config.yaml
n_kv_head: 8
vocab_size: 16384
norm_eps: 1e-05
rope_base: 10000.0
bias: "all"
lr: 0.00464
beta1: 0.9
warmup_steps: 200
final_lr_fraction: 0.0
batch_tokens: [32768, 65536, 131072]
doc_mask: false
Each number is 500 + 50 x the weight over its row's rms, rounded and kept within 0 to 999. Layers, rows and columns count from 0. Numbers have three digits each. The size before them is the row's rms in percent of the matrix's.

# up: layer 2 MLP up, 3072x512, rms 0.0266, rows 1739-1785, columns 64-127
# down: layer 2 MLP down (transposed), 3072x512, rms 0.00317, rows 1739-1784, columns 64-127
up1739 096:476444465443497561541449522504528490612620417453511559564486510494460566499457601438480463498491500514470545414457449501588503451473492497537525469421424441530427486486512452466500545519477371
down1739 098:520479503498523572402509547435460481482427549477461473511523507560517435535506524470429537438530499584482521554530471601481419524481526483478479544527540484431491492447466576550494412533388531
up1740 105:447501519544487556510440410535540424518476443462530434525518465492526471492468477550487501485544414498455484476614548463531537534494632497450550461491487520490524489467412484446374450532504518
down1740 101:524494534412505499488488485486517575566469400502499382513540571492453569553479484499562497440505511513460527444563453458367522419440454534460476451431503462502558525535571520436439487536518529
up1741 079:437512473393470448598471550443585485478526497542490549602475510471455458580572581489502616349408443502627492536486457494468513420435560468524529413511526396450525445489546478489446475462464495
down1741 089:558539450520435491528509456590540489472496654396555527572563515514394576444439367529493551549485455500548527471462472505531463488447491493495474503578506472561437463459485501552537456477574536
up1742 105:562516527542459429535535505596545436551597558562506485476454405556513543510470595450530487491443394427510463435544498505543436504485575524589534564568598557474561466537541477492569525513530448
down1742 101:584549561411533575475467529520540492463459598563511487464468503589536547552466469415527426407494465498434527528518497431511507509528544554508585447437510496457523492506469458490579413401432565
up1743 097:470547477521424560575475450563587391441426604489478493467504461498593463474537508476430500519459521581457466511507488493530461544456511445426476554425543499524518538526490484473502525519513382
down1743 099:411489447469458555541485460470579494488517525468385545556497474477530465518554527531437485505534480544496460548507594452503506497465518501484611478431491507549521442560489486520572567445522372
up1744 111:579531550502476456512558529578573480512505535559530603494440566491500463436584453501521426459494543460597487439515537545502475532522494525488396496568571551481486496505471509576422418395512460
down1744 115:519530489495433494444411424503447513433481513464512509578552488550506512590521545457509567550512504433462484442452449545532528442514529434514513470459520495515391490460538474515435480519525433
up1745 106:457477480554460538495390512452584510466499425464519511511558449512473645431507462542501473503544443405506449389528496476518535468414537515548620449539565664577552517505436466463516508442495503
down1745 111:511491539621533557495394476491516479475458491410582467433468573506489453514602514547527497468439524519497407473534447496601506457527443492513446608552525433539502477478473541485455500516631566
up1746 098:509415526538532548588577488428556520492475523599410504476591499505510454556537495485500534467460530428483460573523530474528483563488537581480525551555571508569528477437509464463435466484473594
down1746 101:541526562573505563546439512468455489510464536548508402455561525502560521565487580445538503431515499431395484533556525495503575545421621494435523462515633515567516495532546397459525538523482478
up1747 112:514425488478421540488504445456423503541554511546514514506515489480534578409540527480449427499444540494457516570555516510578531471496461473430516547455464444505526406489444519470434311516561452
down1747 114:483519461520487485527421529560460426457499512531432557464583528513541511426552542449518503468475514447547605509550361408498486564568424469445410483551452537503519420471472629408396455520593526
up1748 099:489517402496525453457504473558531498623520486490526572513463503541452531466510501480532533411507471438514472486437530608538376614487515566459505434430441523553399502500430591447504494498541446
down1748 101:453492467487482441451528480571466442581488405504545459537456543484460544466457412576450417509421545497508541616554596434538496522515539507427505507528461485492474525435493500483525515480575493
up1749 106:431593429559549540538546440519503555522597501531523647473539527498535477658493502523561542609456563553521432537546520466494501500480462390467557432417466526508528473445499532442450523548483551
down1749 107:517582523432410554568448483406496506521512506567616478518506484544534590670445552428439588519527521487582499413497515525489435435508534579461534489437547519457481547438494461441423497445527421
up1750 097:529488519547541427532501527490461480528532544524546571511675527543585549529518538493468526540471371594450529428601414543478471496483404432559568521484466410516511525435393480503432435453416510
down1750 095:575489488491516517580525482501593538460472535481511446518413490347487423541585487535535496563493592461664499515497462604548504564495377546531460485468557550374463453428542510434536567591569523
up1751 089:546529546499483511488537459485495492373591540470474531525465414516467473490571457489480437525520485466484444490456528553443601566561485555541539448492494567496457470499537380450523487580503425
down1751 090:473488537617500488520476474570448466445602630421505492557501393394503530487501575426462488515489492536436513541496494551557547586533516436449452481480537515465436619471514443461546458533446498
up1752 100:502439486467501467516573517445519489559468395478515415477434537434455560453476469505483454436494462504494462511555484487459471461493536519498505495537482567488528501573458566492549524493514437
down1752 096:492542549463602474471559490428472442519523404537487559555497578385575524519416504551398463472531496468596494463410416523503471519440458484563428429486478544412442503467544511560639534514555482
up1753 104:460542513525555446510534515460491619508462510579536495385518493562558526482521473550559479552428432450447480536454513519562510526531512493535542444443534543519563492526518471444502457415540448
down1753 102:545553544543488559544433541458459566493536551558419593420512488472498465445526455481571518570569422534547535544477557546591525511442544546471561484570506540482496408520448542467418532470575477
up1754 115:472506515524550436590555483483445447524508505431479456510525476471518462449411399529517551456573564467467499528536497473433506484440456510441455464478453513503529592451580460530525448491514494
down1754 107:517523507524493461418566488556522509589511573388645540478449546560446563443494518525468551500496590509521507502470492476522551499441474447527466513376445487484503430491527507471556421537441516
up1755 098:470536476573427580495516455479512541497513484458499516478545501543406529570576431451493494453430527485525505464517577446597532572514486507441493532562522643503464482493521450421534519537508483
down1755 103:552522460510503461472503515541433485507478473451482597481537536492521500445566483474517487520434468561523552480383612506457488482479429589493401583539426468516478474407452551593485451542522486
up1756 105:528441504517496619483432483597509428470534504570441411496533490497438476562475497522562480521525465512505529496458563539477504539503547515406467515539570517528465522464573492537360480479450549
down1756 107:544496574385547543521537502609429523437489540570478433493517426539549587501512472524539547472559471511431506427444526575501527501537561511442489458498502498545497534490514525486433452521537473
up1757 100:492516505455477462439498513458493617345441491477411418489549574486449548555441485519502577478548498476552519507445477503507480533518484560504469508507525506462500554597458462530503563485492508
down1757 101:435448462513507513537461427545354540438461545469460502421498493432477517522511488557555519455558539610561485520523534439471466564522479403499528462549512473477545569491530533554539502531445569
up1758 111:515494542534522580526593471477450452540515479460582440441475488505482470522573510563428493478587497478452486541519457569544559517551493585532476520492461521538441483433446503440421494538470499
down1758 110:430359544493572545515492493504449491506559585489494500511433477486579491453436468546476507515598428504505591521476443497536475511533497609511495476576412483439504528474540524482436546577443521
up1759 101:502453530534440570459523490552468445574497481559498523489436515562499458481517553632548440440458482577469591558491426571497500504490548518489517561437470427398484521440488542504438497424442498
down1759 098:437531545462545469484530538409480453452466547521461484518499473508538539476466468406578494605521515519618410500504562519532535481626436511484474503488417564577443486437460533437481551605413463
up1760 099:542504449540501556520424472423462482416473411522443457525389581500534452369444499570498463513516552477527399443527566407575594521505529573561479536510524451547517492539627561475500528532427521
down1760 097:561490561526538641520465332505565506466493515489580493556465454407454504513377576503540545568502404528487458487483523524520517427559526509462550580477459544362511475562516470555536492512437532
up1761 108:536478437488425495547467555447441443523414580462542432489485542453429589483485522484511464480470518497475509480527541453442550419468549520523617511446498548453583555450511408390398464528515450
down1761 100:445435497564510555471490462474517531491560498439491551538617529464501623542437540544553500573544500507484487563584515530615529558442503484493577485552543515493581521566481612509456591435460502
up1762 102:532447506416539581500531539499441487497482497407486457483513428496578507427511580502504456537494414539486480402462460519482589490429483471554463467519583421490421517529436494542466559538429560
down1762 102:458532604427499379526454526534440508518490531544454465515585511511567562492489482579552444536421430479439556420527497456488510411502511421519439466505630463569389398497456520520498481593473464
up1763 107:464416498507438520529444452550547565573510523508543526406434519506453464484449504488569582501546479476418522482522489523501499493521598529526483447483509540527494515499526509514545538406455524
down1763 107:473493395535525519589416480471506592510575538536601484532408504489456436561465572476502543538490516526460569443476438414518527504532564502468505480571602482505487492512482511548480525516564485
up1764 096:568547481479507407545490442463573599515512421525513520530499538432531480584488468586525545499571443554463337511460465478449526514466494504566516547534451488535474434475519436584353499582554463
down1764 097:508582392562479463449493518506463497500491520505554553622544522463548553544510581479407499508466475455519408490530551600431538578435479418385481470530398524587523440524408570464533478493526517
up1765 102:459491488521496533497461533532463400490439500544514505565425507465520511482482429488388500505410471495554498548565545446616488476542561450559453510567574561503591434478510509622558475444442568
down1765 103:433537542514575490446485571524565371476503450569574530565467446534549399538486460403452462485463530521499477513624466475571556553513481468459506539461587482502539499487429468523462440423502530
up1766 101:503526496474503483482494541551495448497521500500414449473426577545607505470587554555557512417516468500357475493436426498541393554552532541423386605560505461499533487435495499551529537531441428
down1766 096:387570512502544445565405520479516619525549644598463537450502577498451533569425472540516529488505564466482493514495546607436507494452506545457510564513458509477548469487453557503458532509492474
up1767 098:445509475523553566486400607421491519576524528615513509487505458545478463500568463532551467459414494526471505552460512435501443521488537451485533501511409539549594416455477406460555424591452538
down1767 100:373435551573499601447466564428501559594503474569443526507494528505445489417476484550501504392511404597609559579457524448518458533538654524495513494383455502555496492457549388493509482547453574
up1768 097:541526541529439624501557517483475458493418438477494544460463484439567453384476548435484472566464457509529422510372466536549554587499531386531544502494452563463521454530498487493530463514522508
down1768 100:506477526430431625545531459505486561503535400545540525545494505478490546525580473478532546575396467449482490517430457467509547510522612482484478510470471476472613421584498545497545434480528462
up1769 107:523591537433565501405459488524544445455467380484559454472450498571503589430439524516462457509479547502437482488542560529444492489534505508432448459428429502495428396449468469517523529549513397
down1769 107:501462463474613534549559412492527539522449530452498541499516506556434508491477499460567589520497511490465574491461407454475570486533526536418653563507475444417492497437542512442572442444516545
up1770 092:523460528491526514609526511474530521488498496542456620461444444466456476474480538482530611515481503486517590402505503488537501665489483685561444568544499435452503508486492466442538509499570366
down1770 089:566500452477549483578470489497559432482436550468563579505451562521536452497410506471477528482467504427477531405500565435512450568529444565551414560462537550609423565438472526452538547487577429
up1771 102:368430446488522507536484634526524564471530598403461563554539569599548444456495461615550474404545477431492542531561516524541567567490571482481568432491532466462474479485491587531476432570485450
down1771 100:513543470458519565445475533466495413487456453476544454507492531483446531466539462494421514437544493491450506507456556603548532477384430490438464489522476485583490501544550566426505449499517598
up1772 107:448472518497597535454502516486530538471406443509478467456477522488354543462503491534598505522472517481453568477386488511507528384470493467585572513519453523527466535595485479408472448541503560
down1772 110:452455543545484518432487492523497480499482459376415463463517439620480521595541469423452584550548510471482457486592364443551579480514516522549483468519522511595594499502440486508405425564627528
up1773 100:455520361502464510445524532566411569535559509555622483502447440471448566430556429465443527521484547456440467487560540529588503492501487521511595486462518500578418445493527481499560548477587506
down1773 100:537472445493413521504485504527448487436491539528468499510513525503580481440456427481407443500500494554447438523516449570514504534462421451489490473544491474630441497493468624562519564501620541
up1774 095:502488467504525489491567537417532491513474587451537609561468418555457521442597588476519508478477531413578494508497558523491553559491446566567577512510412486384467547601510514538449513554563452
down1774 087:414557408495480537512483500450445521513451518462457557540623397495492498568462499557516527521490534487591448485484523525583471570442495525483478489504473488493544589543499466512479428482412523
up1775 103:491491584571481390527561485559530555531480498460497543495564388502469569551473565511426486485474557488530549533572542465552566508495512398548507501420483559469387558480391521473450504548438463
down1775 100:467479429493486481566534402474457395493487503581532528529434503410586524466455531484596566517496448462532464603554508537523445516482478490574514495536558511525474495493488536454480517529568409
up1776 100:390529351591528468505505484535514477483546463554472442519555490531492590558493546479533568451584514451476414594570480519555545504534530553491551460606484618527480386503495359433482442506452505
down1776 099:451474636407411493446459495448523492518488480469465578524463473519473516510534422513439423484369443503587555502501532430500517526453499455502435498462516418501451559360537565554539556541578489
up1777 087:472561478479498479487510494536466434472526489536579476436397516482459577488493482389445442575555554501616496560489533521525544542396413514429576511422445509461475537528506397511504481565424455
down1777 090:453550535525462512515444540543469602467512458495408406606491584452519447499484492462555526506587456439522474448416471520369495509558563449503600470458502443481606510500541552563530489545509539
up1778 109:529498390501524419413498587511485509464555480485519430492489516481472540536591521610522445565513470504514495510510455417513433485511497534639440522490502480451514473500495530521423519509495474
down1778 106:369565469494535577590478550411515489585448462486560475537509535476532501479389513467510461531535630445481508522535521549507538463577508507485501429463443476562465518590480491516522487465436546
up1779 098:480451401539398523566515459542535470451400534509497478492497532492438561509494517492558495462574440412463492479472504518520545511507431505500557465597456501444517456430437546443474446503478513
down1779 095:505461500514459536482446588500564502429527551456469574469485484526548521514501471473410540463563543541519559501545561482467589513524479510461565457541417455477488515513403493612559462434458461
up1780 104:508524455524508560494496515511450524548467524486553560524492542591381517473537569569555570505446494520477539531455566508527515550520512528454512423507543523477426485513424509455462479557536417
down1780 106:518450478542491579451586525476526470596483421443503446484512484567480529532488440533490507511577579487537487458524499469550451439463525477438464526410468455380481534551453551525515568399502464
up1781 096:499450461455509467413478585513535394562538542480469447462532464497502545483549468480549564592543426546499523496506471517521562575504522449537504490581527513465440505477540485545517475503389638
down1781 096:519505457501537475464460491459511557538525418373527479530520560504354482486493491491452530393505474487487494523423402500519402509521416488472510473567492532552484561490486461507558480446539516
up1782 098:571490543534550464565524538450521535499412548510454585481472534563471441405524525532436568475542531501477501478439482459485489433453579505585529499482524452526463515515540550465522462499424545
down1782 102:382535588494509502469492431490534472526406520450382543512579500459541496625509543605518556429491536452501375480499534580566444527512491509537460534498493596468468522395442536413444491544491538
up1783 091:520477460487539488595456455438556461494460491548514536506543509402454521443514564507518559521460442525478554410434432464462535562499476484518556416567443496500437502425468469553373455554542472
down1783 094:455435471518562477472447546451578420478476555501542560523578551484445453402512551530515537564411452579547502497410476517513510539507395477510524451515390559530444511471536515530424490558561475
up1784 102:457544414471582450505461406411498529479477556515471535500520448551475430466529559509513567507507515520602433493453489403423487480441554537525522481566536624548507508533517546450477562406464449
down1784 102:470548479459534436515519352419482581543561509433458533499460510522568534540549530619513493558521569434538366495462465478511479488498589531529492514547535605543520483480461584511484458507415401
up1785 098:564441493400462496503482456608529498499481572593552540486444600484514448518558440477566483439503512530541496472492473478517519457541463530540494463597543428458536531515540543423495485490466440